config.yaml
num_attention_heads: 6
num_key_value_heads: 1
norm_eps: 1e-06
positions: "rope"
rope_fraction: 0.25
qk_norm: false
bias: "qkv"
init_std_qkv: 0.022
beta2: 0.95
weight_decay: 0.0
Each number is 200 + 20 x the weight over the matrix's rms, rounded and kept within 0 to 999. Layers, rows and columns count from 0.

# down: layer 5 MLP down (transposed), 1024x384, rms 0.0997, rows 324-347, columns 0-95
# gate: layer 5 MLP gate, 1024x384, rms 0.106, rows 325-348, columns 0-95
# up: layer 5 MLP up, 1024x384, rms 0.107, rows 325-348, columns 0-95
down324,182,191,188,237,191,173,193,228,154,195,196,223,220,193,178,233,214,212,229,186,220,223,222,197,219,195,205,210,168,189,208,216,204,191,196,208,195,196,231,206,159,164,186,186,227,210,197,172,176,251,236,215,179,218,193,239,204,242,190,191,197,211,188,210,204,237,240,226,228,155,204,192,171,181,182,193,203,188,222,217,212,203,233,179,248,195,171,211,196,222,186,209,224,147,187,192
gate325,197,197,190,183,197,191,191,190,170,198,189,215,209,206,184,183,208,177,209,219,193,205,210,207,200,223,226,185,182,225,154,215,204,208,199,200,181,210,198,217,155,173,186,191,200,188,198,183,241,195,194,198,182,202,167,219,203,158,209,233,237,199,221,205,213,200,220,227,215,136,201,227,201,184,192,219,178,196,197,208,218,216,202,190,204,193,195,184,186,208,214,189,188,214,200,191
up325,197,185,222,196,186,246,197,182,175,184,195,226,234,182,178,185,178,178,166,181,241,216,182,175,221,183,158,176,196,177,180,169,182,231,232,205,213,223,199,181,194,205,254,192,225,203,201,225,181,174,190,216,217,216,198,208,182,218,187,188,210,205,189,219,194,194,210,201,194,238,201,190,194,217,218,192,177,179,183,236,223,181,181,226,220,190,184,212,181,226,204,217,202,189,217,215
down325,213,185,166,183,187,208,175,199,192,181,222,230,206,204,167,195,195,179,221,186,195,220,163,201,207,208,168,192,205,174,198,172,188,195,247,216,218,230,196,194,195,197,247,185,175,195,218,202,189,189,198,205,193,219,164,167,207,211,180,191,215,182,203,212,191,217,195,202,213,222,214,193,188,221,222,186,190,192,152,222,249,211,195,198,147,192,205,206,190,213,207,206,179,204,208,200
gate326,205,209,204,182,216,185,216,193,224,195,204,178,203,209,198,189,165,216,198,197,193,244,204,206,226,174,169,199,179,186,200,224,190,221,205,188,175,205,181,218,175,219,201,207,146,223,173,201,228,178,193,207,199,183,206,200,197,190,218,201,200,173,182,209,229,211,193,182,197,170,179,187,217,208,203,212,210,208,246,225,199,236,199,185,200,200,207,176,187,202,195,203,205,205,184,233
up326,179,192,188,187,196,217,182,188,204,222,246,228,177,188,193,198,197,188,167,204,206,207,194,206,196,196,186,215,164,183,232,228,209,228,182,182,183,240,238,202,170,204,191,187,190,194,245,140,176,205,218,239,216,184,216,199,186,193,209,223,219,207,175,173,187,210,220,208,196,211,187,178,168,223,209,209,233,204,188,205,214,194,181,148,202,173,198,184,180,198,217,167,176,187,212,217
down326,165,183,223,216,223,184,228,239,191,195,187,201,222,221,222,205,204,199,189,235,224,214,233,211,198,214,222,190,210,195,163,162,194,204,205,213,197,204,183,196,236,207,225,223,211,158,190,196,161,213,178,194,206,222,187,207,206,157,203,194,158,210,194,182,224,197,184,203,225,211,182,185,195,217,217,197,205,184,212,160,174,235,185,218,187,169,222,201,226,131,151,186,221,210,175,199
gate327,204,199,193,189,199,210,198,159,205,201,215,220,213,212,181,226,187,181,197,203,186,215,171,217,161,191,207,191,178,203,193,200,215,229,221,214,204,177,217,199,230,209,202,223,161,141,193,209,251,188,180,168,189,196,222,244,184,202,237,188,204,213,221,170,197,218,174,194,177,191,217,214,206,193,177,227,193,161,195,222,184,191,187,185,191,195,210,177,178,183,227,221,207,205,184,200
up327,180,190,191,224,197,193,212,193,192,238,208,185,193,197,196,218,206,187,205,182,213,205,189,209,194,191,153,196,200,199,210,186,222,194,202,199,159,218,208,180,158,183,208,215,232,210,199,195,186,217,211,188,172,159,188,147,189,220,183,180,175,225,201,179,241,211,234,186,185,207,210,233,185,196,195,192,195,191,181,200,151,205,182,216,197,208,209,169,237,204,212,251,178,206,215,241
down327,171,186,163,219,209,183,202,217,213,225,192,163,229,211,181,177,209,211,209,227,212,202,213,209,182,194,174,204,220,207,194,202,217,192,177,183,205,205,197,207,162,190,195,181,230,220,197,220,165,184,191,207,177,194,209,150,233,205,190,196,165,207,211,216,191,210,223,231,192,203,193,206,218,189,194,178,211,220,189,210,187,222,204,213,146,213,200,200,239,149,190,221,195,205,209,203
gate328,209,190,205,203,195,196,186,200,188,163,217,195,204,175,213,181,180,186,189,169,170,165,186,181,170,238,206,183,226,203,192,223,181,218,204,205,193,206,166,203,169,168,223,219,214,214,228,190,201,223,184,187,208,225,199,203,200,217,160,154,184,199,191,202,199,255,184,171,188,173,177,223,237,213,221,183,194,202,204,203,155,180,172,194,196,216,236,217,224,218,190,203,207,208,201,174
up328,197,218,216,209,189,216,188,183,234,198,172,203,189,181,168,202,194,225,175,177,197,200,198,178,207,194,220,188,185,205,208,186,195,195,200,136,184,203,195,211,198,189,174,176,172,167,194,204,195,208,204,190,223,188,212,173,237,223,234,202,244,197,211,196,232,203,216,187,237,179,210,202,193,208,204,198,201,205,222,196,195,204,189,181,207,184,178,197,172,192,202,194,171,223,214,210
down328,204,203,207,194,180,228,163,242,201,201,183,217,178,203,180,240,172,198,174,178,209,179,173,168,227,206,242,215,204,214,183,199,197,199,184,160,175,217,196,211,182,175,213,213,217,169,187,203,195,195,182,200,217,212,211,172,205,207,216,179,213,223,212,239,216,203,237,207,219,184,218,218,200,176,174,236,204,183,203,186,200,203,217,192,201,169,159,216,192,219,193,175,200,205,187,236
gate329,188,206,224,218,230,192,193,158,209,193,195,184,184,202,195,196,201,205,192,194,214,184,212,211,223,192,203,187,194,202,186,221,212,186,190,217,172,265,188,214,175,231,213,225,199,181,198,211,220,202,205,210,230,193,187,195,210,198,182,184,185,190,221,165,208,199,165,173,196,205,210,209,183,176,174,182,206,218,203,200,197,192,226,151,186,224,199,180,168,213,195,224,202,187,246,215
up329,167,201,200,176,193,228,178,216,207,196,177,207,189,220,205,210,206,198,197,235,210,171,172,219,223,208,206,232,204,212,221,216,169,233,223,226,218,223,192,213,183,199,226,226,205,229,190,193,199,207,223,170,219,176,196,216,200,190,190,155,202,231,208,189,172,192,192,190,188,193,190,185,195,193,191,211,193,195,209,187,245,191,187,207,217,216,189,153,177,201,200,198,190,208,199,215
down329,188,178,172,198,221,214,175,191,210,195,245,211,229,206,190,158,226,228,209,217,201,158,221,186,218,211,240,199,234,218,217,208,169,230,179,224,205,202,149,198,164,213,219,220,193,219,171,217,207,196,210,171,215,246,199,187,194,186,201,239,221,200,221,205,191,168,197,209,192,198,207,175,197,204,189,209,155,190,190,179,226,177,206,182,238,180,167,197,202,189,195,200,191,210,185,210
gate330,201,195,179,193,193,215,189,211,208,214,200,199,201,185,210,217,186,204,207,203,203,185,209,177,195,205,223,194,195,156,200,226,224,186,220,212,213,186,202,217,218,219,187,212,197,203,186,196,198,222,211,182,197,180,213,229,195,229,219,164,193,186,196,161,197,228,204,154,209,143,216,216,197,206,240,154,223,172,224,192,201,166,186,210,194,211,211,199,193,173,240,200,199,202,163,166
up330,225,237,185,194,196,204,237,204,204,189,215,180,182,210,192,165,189,195,208,193,192,202,187,196,182,167,182,203,167,186,167,202,214,211,181,204,200,187,145,180,210,221,177,191,220,177,186,209,245,180,207,207,224,184,203,186,214,239,215,219,195,235,204,205,172,185,219,215,208,187,179,188,207,232,196,227,199,192,215,191,196,220,209,184,217,204,203,198,202,203,193,220,194,177,197,193
down330,197,224,145,205,182,210,235,196,182,225,236,178,203,175,196,193,149,152,213,222,204,210,184,194,209,184,198,250,175,173,180,244,253,196,197,206,210,190,183,186,213,187,205,183,204,175,173,196,227,204,213,200,204,181,209,195,198,256,208,178,214,227,203,207,184,208,215,174,197,186,157,183,202,209,172,189,193,180,198,222,178,214,203,173,236,216,215,192,217,234,188,182,176,156,207,164
gate331,230,219,197,215,244,198,204,208,200,210,203,221,220,211,214,202,176,199,179,231,186,229,198,165,224,207,259,213,216,220,182,216,224,203,200,198,182,239,186,180,197,184,229,211,203,193,198,189,217,193,216,217,197,181,218,184,182,233,222,195,200,190,158,220,188,224,200,180,209,195,196,201,194,219,215,244,177,196,191,206,187,196,190,182,199,186,222,197,222,190,194,186,157,222,190,219
up331,216,220,218,211,203,179,164,222,218,171,181,176,191,191,213,206,209,181,188,185,194,216,176,173,198,201,211,201,169,187,203,217,194,195,195,195,175,201,202,191,198,215,211,222,186,236,221,185,217,185,188,219,196,200,209,164,224,204,213,183,185,222,216,203,224,191,196,208,175,212,209,220,202,227,192,228,195,164,195,235,184,207,211,204,186,190,194,193,222,209,196,198,235,160,175,254
down331,200,236,215,215,223,208,214,202,216,204,176,189,182,163,193,206,198,189,197,221,208,227,189,187,218,195,244,196,212,187,206,179,203,225,194,206,184,219,197,194,217,165,199,195,205,197,218,167,211,202,213,239,172,185,229,197,198,232,218,193,217,219,219,185,179,204,187,219,136,221,188,235,214,214,226,224,154,193,220,200,198,219,199,222,167,211,224,184,178,162,184,190,196,210,175,184
gate332,183,198,213,200,217,174,201,177,131,182,192,190,205,218,181,189,189,193,242,209,226,181,153,208,203,186,225,190,215,188,209,179,203,223,222,206,219,217,195,263,173,193,179,210,191,230,220,224,209,235,174,185,197,183,198,214,205,187,199,207,233,179,192,190,214,232,221,172,175,170,213,171,230,217,229,185,229,183,203,210,167,221,200,188,206,215,190,213,188,215,190,188,202,191,210,184
up332,236,194,205,214,223,194,227,190,197,208,234,195,230,185,172,212,224,172,226,177,193,198,176,184,209,196,220,202,211,194,187,214,183,201,186,166,183,195,154,183,179,201,214,219,210,152,216,163,202,184,227,227,187,204,204,146,196,178,169,217,202,253,251,196,215,206,180,191,211,207,198,219,197,202,202,203,189,167,241,189,223,201,215,199,210,225,230,185,239,215,182,196,152,202,228,190
down332,210,210,190,217,192,202,191,195,185,212,211,196,212,197,180,230,240,174,199,181,182,217,197,192,200,217,186,215,215,206,241,212,209,220,209,121,180,206,207,188,202,202,211,194,232,184,226,215,194,187,216,221,204,190,199,175,200,169,214,218,194,228,224,211,213,222,185,225,201,189,184,212,196,197,212,189,184,189,223,195,208,182,209,234,185,168,234,207,227,172,201,212,184,216,178,217
gate333,197,205,237,213,223,222,212,181,159,217,188,210,177,222,184,241,202,160,203,204,168,229,187,200,193,194,227,218,199,220,216,201,217,240,236,208,180,205,175,192,228,195,203,190,199,201,207,194,239,191,201,161,199,172,187,191,172,203,196,185,214,214,201,194,179,206,222,246,191,208,207,197,221,171,181,251,208,201,160,219,236,210,184,149,201,219,230,177,182,186,177,173,197,218,246,199
up333,184,219,238,194,179,206,205,200,174,200,245,211,208,186,188,151,176,207,204,233,209,167,196,195,192,203,205,186,218,173,176,164,194,189,209,200,183,232,169,173,201,198,208,232,239,237,214,233,179,210,187,196,229,169,180,217,232,178,182,192,202,188,211,188,196,199,230,168,195,188,189,194,194,217,202,205,200,174,210,211,183,204,163,172,190,189,218,178,194,185,196,178,199,202,184,186
down333,182,210,222,221,171,200,231,185,186,215,232,178,195,209,194,211,182,198,217,206,198,171,187,231,203,201,200,197,181,172,184,194,190,202,232,206,207,193,182,184,198,189,165,225,222,191,188,200,216,205,203,214,218,210,203,216,218,191,196,190,168,158,194,217,200,192,186,205,231,209,213,190,222,177,219,173,187,203,180,205,190,222,177,195,185,202,198,190,174,185,189,220,203,180,197,173
gate334,155,241,198,184,213,198,210,193,203,194,199,180,195,227,236,212,200,217,214,236,236,198,197,211,212,206,205,208,206,196,219,217,192,222,175,212,225,216,190,182,200,206,174,195,206,187,210,204,210,207,176,210,235,188,177,238,208,226,162,182,211,195,168,227,161,201,164,219,201,167,224,202,177,207,220,195,224,173,204,184,230,182,182,207,197,194,220,211,206,205,217,201,182,219,227,187
up334,206,231,210,194,222,217,220,169,207,219,222,211,208,214,228,172,209,199,191,190,236,197,206,208,219,236,192,229,179,217,212,197,193,193,190,207,214,224,227,208,228,205,216,226,225,189,184,207,215,221,198,217,169,208,205,199,211,198,215,169,235,174,158,207,225,215,182,212,205,198,201,216,194,189,212,217,220,193,196,189,195,235,176,218,204,208,220,204,197,206,209,200,174,205,207,228
down334,193,214,185,164,203,236,218,191,203,203,200,200,212,209,231,190,219,189,200,210,230,208,234,241,225,203,188,182,183,203,183,195,184,189,194,203,218,206,204,215,220,183,196,213,224,205,190,200,188,209,205,219,170,206,204,182,206,200,203,180,198,177,197,200,219,216,210,191,207,172,204,190,168,187,220,181,192,195,199,176,220,224,180,218,197,185,201,196,230,132,209,199,180,231,212,216
gate335,195,250,165,209,232,191,197,227,184,256,195,180,242,162,255,227,207,210,208,215,229,204,154,207,215,216,179,187,199,164,219,169,236,190,244,220,193,218,179,208,163,217,158,160,212,224,222,177,189,235,189,187,170,196,151,209,197,180,239,227,194,178,183,195,195,237,198,194,197,196,193,172,182,168,207,199,234,202,217,200,213,205,192,181,210,198,198,206,178,189,172,222,183,215,222,176
up335,203,217,183,192,195,188,183,213,214,175,191,222,192,178,208,194,174,207,160,213,176,157,225,199,200,212,236,220,166,193,218,201,152,206,225,210,211,228,197,191,219,191,186,170,222,215,206,214,195,218,198,209,205,193,185,198,202,183,191,217,196,205,178,198,235,178,176,185,220,179,190,228,204,198,220,226,233,200,203,176,222,194,239,227,194,237,204,180,175,204,230,226,167,210,225,239
down335,230,234,195,201,183,198,220,229,190,195,195,194,206,190,217,183,210,209,157,210,170,199,243,239,164,216,202,210,171,187,217,218,160,237,200,205,205,222,169,185,210,190,173,187,227,218,203,209,205,222,205,193,198,198,225,210,195,159,169,200,197,192,169,206,207,212,221,244,182,179,214,202,200,226,203,192,197,226,204,219,230,218,219,218,133,236,202,191,164,206,195,199,195,212,265,205
gate336,183,169,200,204,175,213,196,199,177,178,202,212,203,180,172,181,233,208,189,219,226,198,206,205,204,229,194,233,206,191,194,203,202,230,187,163,225,209,190,218,160,234,202,190,212,217,209,189,170,232,211,226,185,203,159,198,180,213,184,176,188,226,184,222,190,190,209,194,175,180,209,184,142,211,195,225,217,171,212,191,205,202,190,220,186,217,211,199,197,194,218,173,197,216,212,204
up336,220,218,225,191,199,199,189,182,187,185,218,171,156,189,225,166,193,184,167,188,211,187,197,198,221,180,209,238,175,197,188,192,200,212,245,171,167,180,217,194,255,201,197,198,153,179,212,195,190,184,220,184,204,218,233,187,186,224,206,209,194,186,181,204,227,188,177,241,200,217,202,193,208,227,207,189,198,234,187,222,239,176,214,144,204,201,169,199,200,171,241,223,164,215,186,176
down336,180,216,196,174,207,202,173,216,176,232,193,176,195,178,214,231,217,179,229,188,221,200,166,245,215,172,192,200,195,222,175,194,181,208,182,193,179,219,186,204,192,221,217,211,181,179,218,196,208,198,243,188,222,195,231,213,193,203,167,206,198,193,194,195,191,216,194,215,189,197,186,223,176,202,236,184,155,209,200,188,208,198,209,205,171,228,210,181,198,171,155,190,170,223,233,199
gate337,220,186,186,198,180,204,188,216,193,198,190,233,201,199,169,193,178,173,188,169,181,205,192,181,214,174,218,209,199,184,185,180,178,191,194,231,239,171,219,192,184,181,206,196,193,205,230,217,173,204,202,142,236,198,191,204,219,201,208,217,203,205,163,181,207,231,223,200,170,171,157,195,242,203,220,226,211,216,254,240,183,176,208,213,215,199,223,198,179,200,212,186,224,212,209,178
up337,176,183,170,162,212,217,176,220,181,186,210,228,179,165,209,180,196,226,228,199,236,209,248,180,212,219,228,190,212,182,203,194,210,190,193,222,197,173,228,216,168,199,210,210,203,177,256,207,174,209,169,207,181,248,172,219,186,170,191,180,221,198,192,250,186,184,182,179,214,204,197,192,199,190,185,192,185,175,217,191,214,215,167,223,200,214,219,202,199,209,144,211,195,213,178,161
down337,200,188,190,179,196,178,209,223,204,197,151,156,193,185,219,197,185,174,189,199,196,191,209,178,179,196,219,201,222,168,212,183,184,207,163,225,221,188,231,174,190,227,190,209,181,215,198,174,197,228,211,185,211,208,177,167,222,165,243,203,190,207,216,220,197,197,185,198,214,208,219,208,198,172,185,181,199,211,250,189,207,173,179,222,169,200,213,224,182,245,202,201,207,191,211,178
gate338,149,194,203,209,219,201,220,202,216,250,192,188,187,196,179,186,203,172,215,205,210,163,216,246,180,204,203,200,206,184,216,199,223,195,175,223,183,213,231,194,191,163,187,177,246,228,212,186,204,226,191,210,261,230,179,179,195,165,217,234,192,191,183,204,193,194,211,217,227,195,212,216,223,231,194,200,237,234,186,230,177,234,235,172,217,260,241,223,233,206,196,171,197,157,180,193
up338,229,218,218,274,174,200,225,176,191,207,183,167,215,226,171,187,180,211,223,182,193,209,209,205,213,207,190,194,179,193,173,189,218,215,194,207,197,230,217,210,204,199,205,190,195,246,188,197,207,221,214,213,205,212,217,188,208,198,203,202,177,192,206,197,193,205,165,171,216,195,208,240,222,224,217,218,194,205,203,208,230,167,205,189,210,206,219,189,195,206,182,216,201,176,182,174
down338,205,173,174,207,195,204,178,191,195,177,200,182,233,202,233,190,186,138,211,197,197,236,232,241,218,212,162,192,162,153,184,217,188,188,209,248,224,187,170,163,216,234,197,190,201,228,191,204,183,228,221,176,181,172,170,222,181,191,183,184,197,210,204,247,172,211,216,175,208,185,202,204,222,230,211,192,177,207,222,204,248,189,201,208,211,192,198,177,195,193,180,218,178,203,166,187
gate339,190,155,204,190,195,194,218,225,181,175,194,188,190,214,224,193,174,182,208,218,201,215,193,201,202,231,227,219,217,183,221,209,222,197,163,169,201,217,207,199,210,210,176,200,211,185,209,199,229,165,214,192,204,175,217,205,189,194,204,160,241,173,185,226,179,225,236,160,230,173,186,156,166,198,209,203,193,157,185,155,196,183,209,196,201,194,199,186,200,208,205,192,181,203,184,165
up339,205,246,211,178,175,165,221,190,236,252,211,187,234,214,212,164,224,221,211,187,226,223,238,215,201,159,197,175,258,187,203,195,195,227,208,202,194,207,190,223,207,170,236,196,200,185,165,177,209,199,197,201,205,207,198,199,216,206,204,215,189,203,193,196,212,192,221,201,208,200,218,208,226,224,181,198,182,200,150,266,227,196,172,210,201,207,192,211,184,223,183,181,212,174,185,227
down339,208,194,219,162,163,183,218,226,202,210,162,184,240,225,208,145,193,198,220,188,203,216,197,203,192,151,230,213,215,188,240,204,212,214,181,170,220,212,193,190,187,194,225,207,193,196,195,187,189,193,218,194,212,170,181,197,196,187,218,164,212,186,197,188,187,224,252,188,223,193,211,178,231,203,197,219,177,172,179,238,209,225,167,202,200,247,179,157,202,245,168,170,209,183,203,233
gate340,225,189,201,193,199,200,168,201,188,216,193,172,177,170,190,226,193,181,217,178,180,195,190,196,172,213,200,222,194,211,191,202,187,246,240,182,233,167,188,192,195,194,184,206,165,173,202,183,215,189,189,188,188,212,174,224,189,223,230,211,198,194,215,207,186,198,199,213,209,175,212,191,207,174,221,194,220,217,237,233,185,202,183,181,205,185,215,187,185,197,197,215,202,199,212,160
up340,229,198,191,192,214,193,203,226,190,193,206,204,185,209,187,181,194,202,223,219,213,189,199,204,206,197,180,214,216,208,208,192,212,188,218,207,170,182,220,213,234,235,178,218,199,187,182,165,234,210,238,236,227,230,199,190,215,202,210,202,203,188,175,210,195,216,211,207,185,213,199,204,199,236,171,235,193,205,192,168,203,189,193,211,204,192,255,189,198,209,208,224,196,192,214,187
down340,186,206,193,162,198,227,187,228,215,225,205,278,181,192,192,177,197,204,208,185,203,219,198,225,183,184,188,196,196,176,181,175,185,193,173,220,213,231,211,205,158,239,195,151,217,220,188,242,200,215,180,194,190,221,201,205,198,208,177,218,193,215,167,157,210,182,215,181,198,162,209,236,178,210,169,183,219,227,208,195,225,209,196,172,253,226,162,202,214,186,192,179,184,208,208,239
gate341,205,220,200,206,187,210,221,215,194,209,224,168,183,216,151,199,223,201,163,185,201,191,211,178,189,229,195,230,200,201,196,184,180,199,186,178,198,217,209,190,206,240,186,222,217,186,226,199,203,224,203,194,195,199,195,201,195,229,201,204,193,235,210,234,202,204,211,209,191,228,173,185,222,209,174,204,209,190,198,194,213,166,157,195,209,183,216,156,200,186,173,187,188,214,148,198
up341,205,193,180,207,215,213,212,181,192,211,214,190,190,160,169,205,187,190,171,232,202,173,197,244,192,197,211,179,190,177,184,170,193,198,183,185,196,194,208,221,180,158,190,163,205,212,177,230,202,163,195,203,174,206,211,176,196,175,191,199,210,210,227,207,220,166,204,228,203,153,210,222,236,199,240,220,210,178,196,236,196,216,221,180,195,185,188,214,191,215,206,198,174,190,203,221
down341,210,120,188,198,194,176,204,172,191,209,206,213,199,169,198,165,208,225,202,218,188,196,177,225,194,169,192,193,171,191,214,219,205,207,211,190,237,164,178,239,197,182,226,209,198,200,177,203,199,214,214,234,185,211,189,217,186,230,217,198,187,186,209,183,165,183,165,192,174,177,207,232,204,180,233,222,179,180,206,227,193,205,232,203,197,230,202,232,205,221,195,246,218,170,205,178
gate342,204,184,214,176,215,223,202,193,211,180,240,213,182,220,169,215,213,215,196,220,173,224,196,202,211,209,192,161,240,220,192,230,208,207,232,213,203,178,193,198,206,190,213,187,185,204,210,200,186,194,163,192,209,234,209,200,209,198,187,222,173,213,230,212,196,222,191,192,228,172,256,214,201,190,234,206,231,234,211,188,175,169,191,200,172,241,227,205,176,213,198,213,212,172,160,215
up342,163,228,142,219,188,218,196,187,230,218,216,207,179,180,198,180,203,179,173,184,184,215,171,197,183,222,197,169,191,182,170,203,210,180,202,237,195,217,214,217,199,217,204,198,200,193,220,198,211,200,231,202,162,182,197,165,196,180,221,163,231,209,198,194,199,211,189,194,197,210,202,172,204,177,203,187,211,210,221,154,209,196,224,215,189,184,201,182,172,207,179,143,220,215,210,211
down342,198,197,224,203,211,199,192,191,188,208,252,185,219,193,188,187,204,204,201,192,196,225,203,243,223,232,257,194,161,209,216,219,179,200,210,209,221,173,227,226,235,229,212,193,203,176,208,192,170,200,208,219,170,226,232,176,205,155,240,176,200,211,223,217,169,191,191,209,205,224,223,178,225,228,215,188,238,261,187,191,177,204,222,220,147,188,202,160,212,192,223,193,189,230,191,210
gate343,206,215,209,214,213,213,198,182,222,177,220,187,207,188,200,200,178,210,195,167,212,187,129,195,210,203,186,226,183,192,213,198,207,197,217,230,196,220,174,249,193,248,206,192,164,201,200,237,208,181,188,193,201,161,204,237,186,205,191,189,192,199,205,208,192,216,220,188,207,180,188,169,174,213,182,195,225,204,183,169,182,188,196,195,190,149,191,209,210,200,213,170,194,189,179,198
up343,220,231,191,178,160,197,201,218,203,188,197,172,197,210,188,180,199,189,208,191,233,189,181,184,237,205,204,195,195,180,199,157,185,212,222,201,173,198,185,200,207,200,201,177,191,196,205,186,192,179,217,224,178,183,215,217,218,164,206,212,194,187,214,209,211,192,196,176,169,190,197,218,218,224,228,190,222,212,217,216,206,232,193,194,186,196,185,202,233,195,181,196,196,172,196,204
down343,202,194,217,158,188,128,206,197,190,216,170,178,209,205,184,201,216,181,231,195,207,218,202,192,207,242,208,196,218,201,182,166,220,190,204,155,213,200,206,204,221,185,197,214,187,190,193,227,188,227,222,197,208,224,200,195,206,179,186,191,204,199,195,197,223,185,199,211,204,188,179,224,183,190,198,193,184,219,218,201,215,221,218,191,213,189,183,201,186,205,211,225,203,199,222,183
gate344,208,208,204,195,198,181,176,193,178,200,215,191,191,152,203,219,200,195,180,224,190,195,185,183,190,195,202,174,237,219,224,182,175,172,187,204,169,232,184,196,172,196,200,216,201,170,188,186,211,223,158,177,169,224,181,198,201,225,186,181,207,175,144,239,233,225,171,205,219,185,207,207,176,199,204,178,172,200,180,201,232,183,223,208,184,202,193,234,141,217,194,224,216,208,199,179
up344,211,223,172,211,183,206,219,220,193,186,187,182,173,181,211,190,168,172,200,165,225,210,193,211,210,185,216,173,173,204,155,208,187,232,213,200,236,199,215,216,170,187,215,186,221,209,191,183,182,187,164,184,208,164,210,214,229,228,185,217,207,170,240,180,199,203,183,175,207,163,219,190,173,176,190,187,207,211,203,173,210,209,194,188,214,185,213,208,214,181,212,156,231,180,166,171
down344,228,221,232,237,207,177,206,193,188,185,225,199,161,165,200,223,195,203,229,169,181,215,208,181,229,225,254,199,196,211,186,229,217,198,211,219,211,190,228,197,159,184,217,214,220,217,213,180,198,208,190,200,158,203,215,213,174,217,192,177,225,192,224,179,216,178,204,200,190,173,224,207,188,199,222,184,198,210,183,201,227,199,225,209,167,172,215,193,208,166,196,185,189,164,187,208
gate345,176,231,227,190,219,164,192,177,161,211,188,200,205,180,244,212,184,227,221,211,190,208,218,192,213,180,234,210,193,183,250,214,208,213,204,201,197,220,172,206,204,218,190,179,200,192,215,186,193,178,153,226,196,220,181,214,205,201,232,202,237,209,182,181,204,192,218,241,203,162,208,201,174,188,174,227,196,164,186,159,220,216,170,186,193,176,191,214,209,184,221,196,199,191,196,207
up345,200,185,190,190,176,192,178,217,231,211,213,179,172,190,171,221,181,174,205,176,174,144,185,213,207,201,201,178,193,172,187,175,178,181,143,185,215,223,210,205,185,201,193,214,187,195,203,225,232,191,220,202,223,221,194,206,169,216,183,212,217,209,195,198,207,196,165,172,208,217,198,204,208,223,206,160,224,209,218,200,193,184,210,184,183,177,195,190,197,215,208,178,203,218,164,178
down345,197,190,201,178,181,152,198,225,198,238,218,206,157,222,212,173,205,204,177,190,165,145,211,178,196,207,226,212,220,200,243,189,177,219,164,167,185,210,220,195,174,230,208,204,189,185,221,210,220,198,173,218,200,194,222,194,191,236,211,202,229,189,190,208,194,194,173,236,204,215,220,200,214,180,205,166,228,175,187,206,236,178,187,209,203,212,201,233,192,227,196,181,203,169,230,172
gate346,244,175,201,192,233,226,226,173,194,211,184,188,216,184,240,193,216,202,175,220,198,176,210,196,197,194,225,206,179,197,185,196,212,231,200,210,210,221,172,231,201,214,245,158,206,208,178,186,197,196,181,195,198,182,188,177,171,209,218,189,228,193,207,248,205,205,183,180,194,189,200,200,210,194,182,185,209,207,236,211,212,218,182,206,225,220,200,215,208,200,206,189,207,199,202,187
up346,223,181,208,209,234,202,211,210,206,194,182,191,223,201,205,218,209,238,181,189,209,221,179,195,186,205,208,194,180,191,221,183,225,186,198,203,197,213,221,244,194,210,235,186,174,192,212,178,198,194,213,197,187,226,198,213,188,195,202,186,226,209,161,213,247,182,187,196,226,219,185,188,168,212,213,208,195,194,204,188,219,177,179,207,191,193,233,201,189,195,222,189,199,214,209,193
down346,244,203,214,215,239,200,215,198,207,193,181,205,237,177,229,218,187,224,232,209,208,237,234,201,200,177,197,173,189,188,197,210,200,213,212,233,211,246,196,186,214,199,186,174,200,196,212,244,189,214,198,227,189,195,155,196,216,167,177,183,209,203,160,210,203,180,186,205,237,224,194,232,216,224,213,209,219,230,246,180,216,219,213,198,207,191,216,218,176,187,191,184,195,176,212,216
gate347,199,188,171,177,195,179,192,171,184,222,198,207,179,187,182,209,197,257,188,194,225,149,195,235,199,189,231,242,216,190,215,187,181,214,208,202,196,230,225,201,169,223,199,228,214,211,216,224,233,197,213,193,191,213,195,227,201,199,169,212,208,225,190,223,202,186,162,178,184,247,201,220,173,176,236,202,200,203,212,205,224,197,157,201,217,205,200,205,178,176,163,193,181,179,210,189
up347,180,181,194,202,207,218,213,180,195,226,197,183,173,237,165,180,197,201,228,200,190,183,176,187,228,202,208,208,208,197,222,222,199,221,193,169,186,202,179,180,199,201,151,171,163,182,201,212,213,228,196,235,210,189,198,205,208,207,200,190,196,204,190,206,209,186,193,217,209,205,173,198,182,233,178,172,222,197,187,167,175,201,178,171,175,185,228,184,173,172,179,198,191,190,204,209
down347,185,222,175,232,224,178,202,179,180,220,181,184,199,210,187,198,199,173,182,181,219,186,170,238,220,194,218,221,205,183,262,169,186,198,232,196,201,189,183,136,213,192,200,158,173,201,214,186,195,200,227,171,206,188,194,185,195,201,222,184,198,199,193,176,197,177,192,170,170,192,192,203,193,202,171,185,244,179,198,217,215,171,184,204,234,187,230,209,174,204,202,173,221,220,210,210
gate348,192,200,160,221,189,179,202,209,201,240,222,182,224,207,197,197,177,197,186,193,204,195,198,212,228,203,191,240,220,207,191,205,207,201,180,215,153,182,173,202,182,174,192,219,197,183,187,198,183,180,167,194,160,187,166,210,209,231,222,205,197,214,192,170,214,208,229,167,222,192,208,178,209,170,179,170,206,159,210,244,188,228,241,211,179,218,188,222,199,189,227,191,213,164,162,185
up348,190,160,195,198,232,198,220,180,180,205,198,163,180,210,196,176,207,187,202,153,212,192,232,208,208,203,177,203,204,211,186,190,219,224,148,193,225,245,200,209,242,207,199,180,193,221,152,179,216,152,230,209,172,231,196,175,198,184,228,207,194,211,192,230,195,207,195,197,203,197,177,236,200,209,179,191,220,211,197,174,185,208,198,182,201,159,196,168,213,191,167,201,204,177,179,208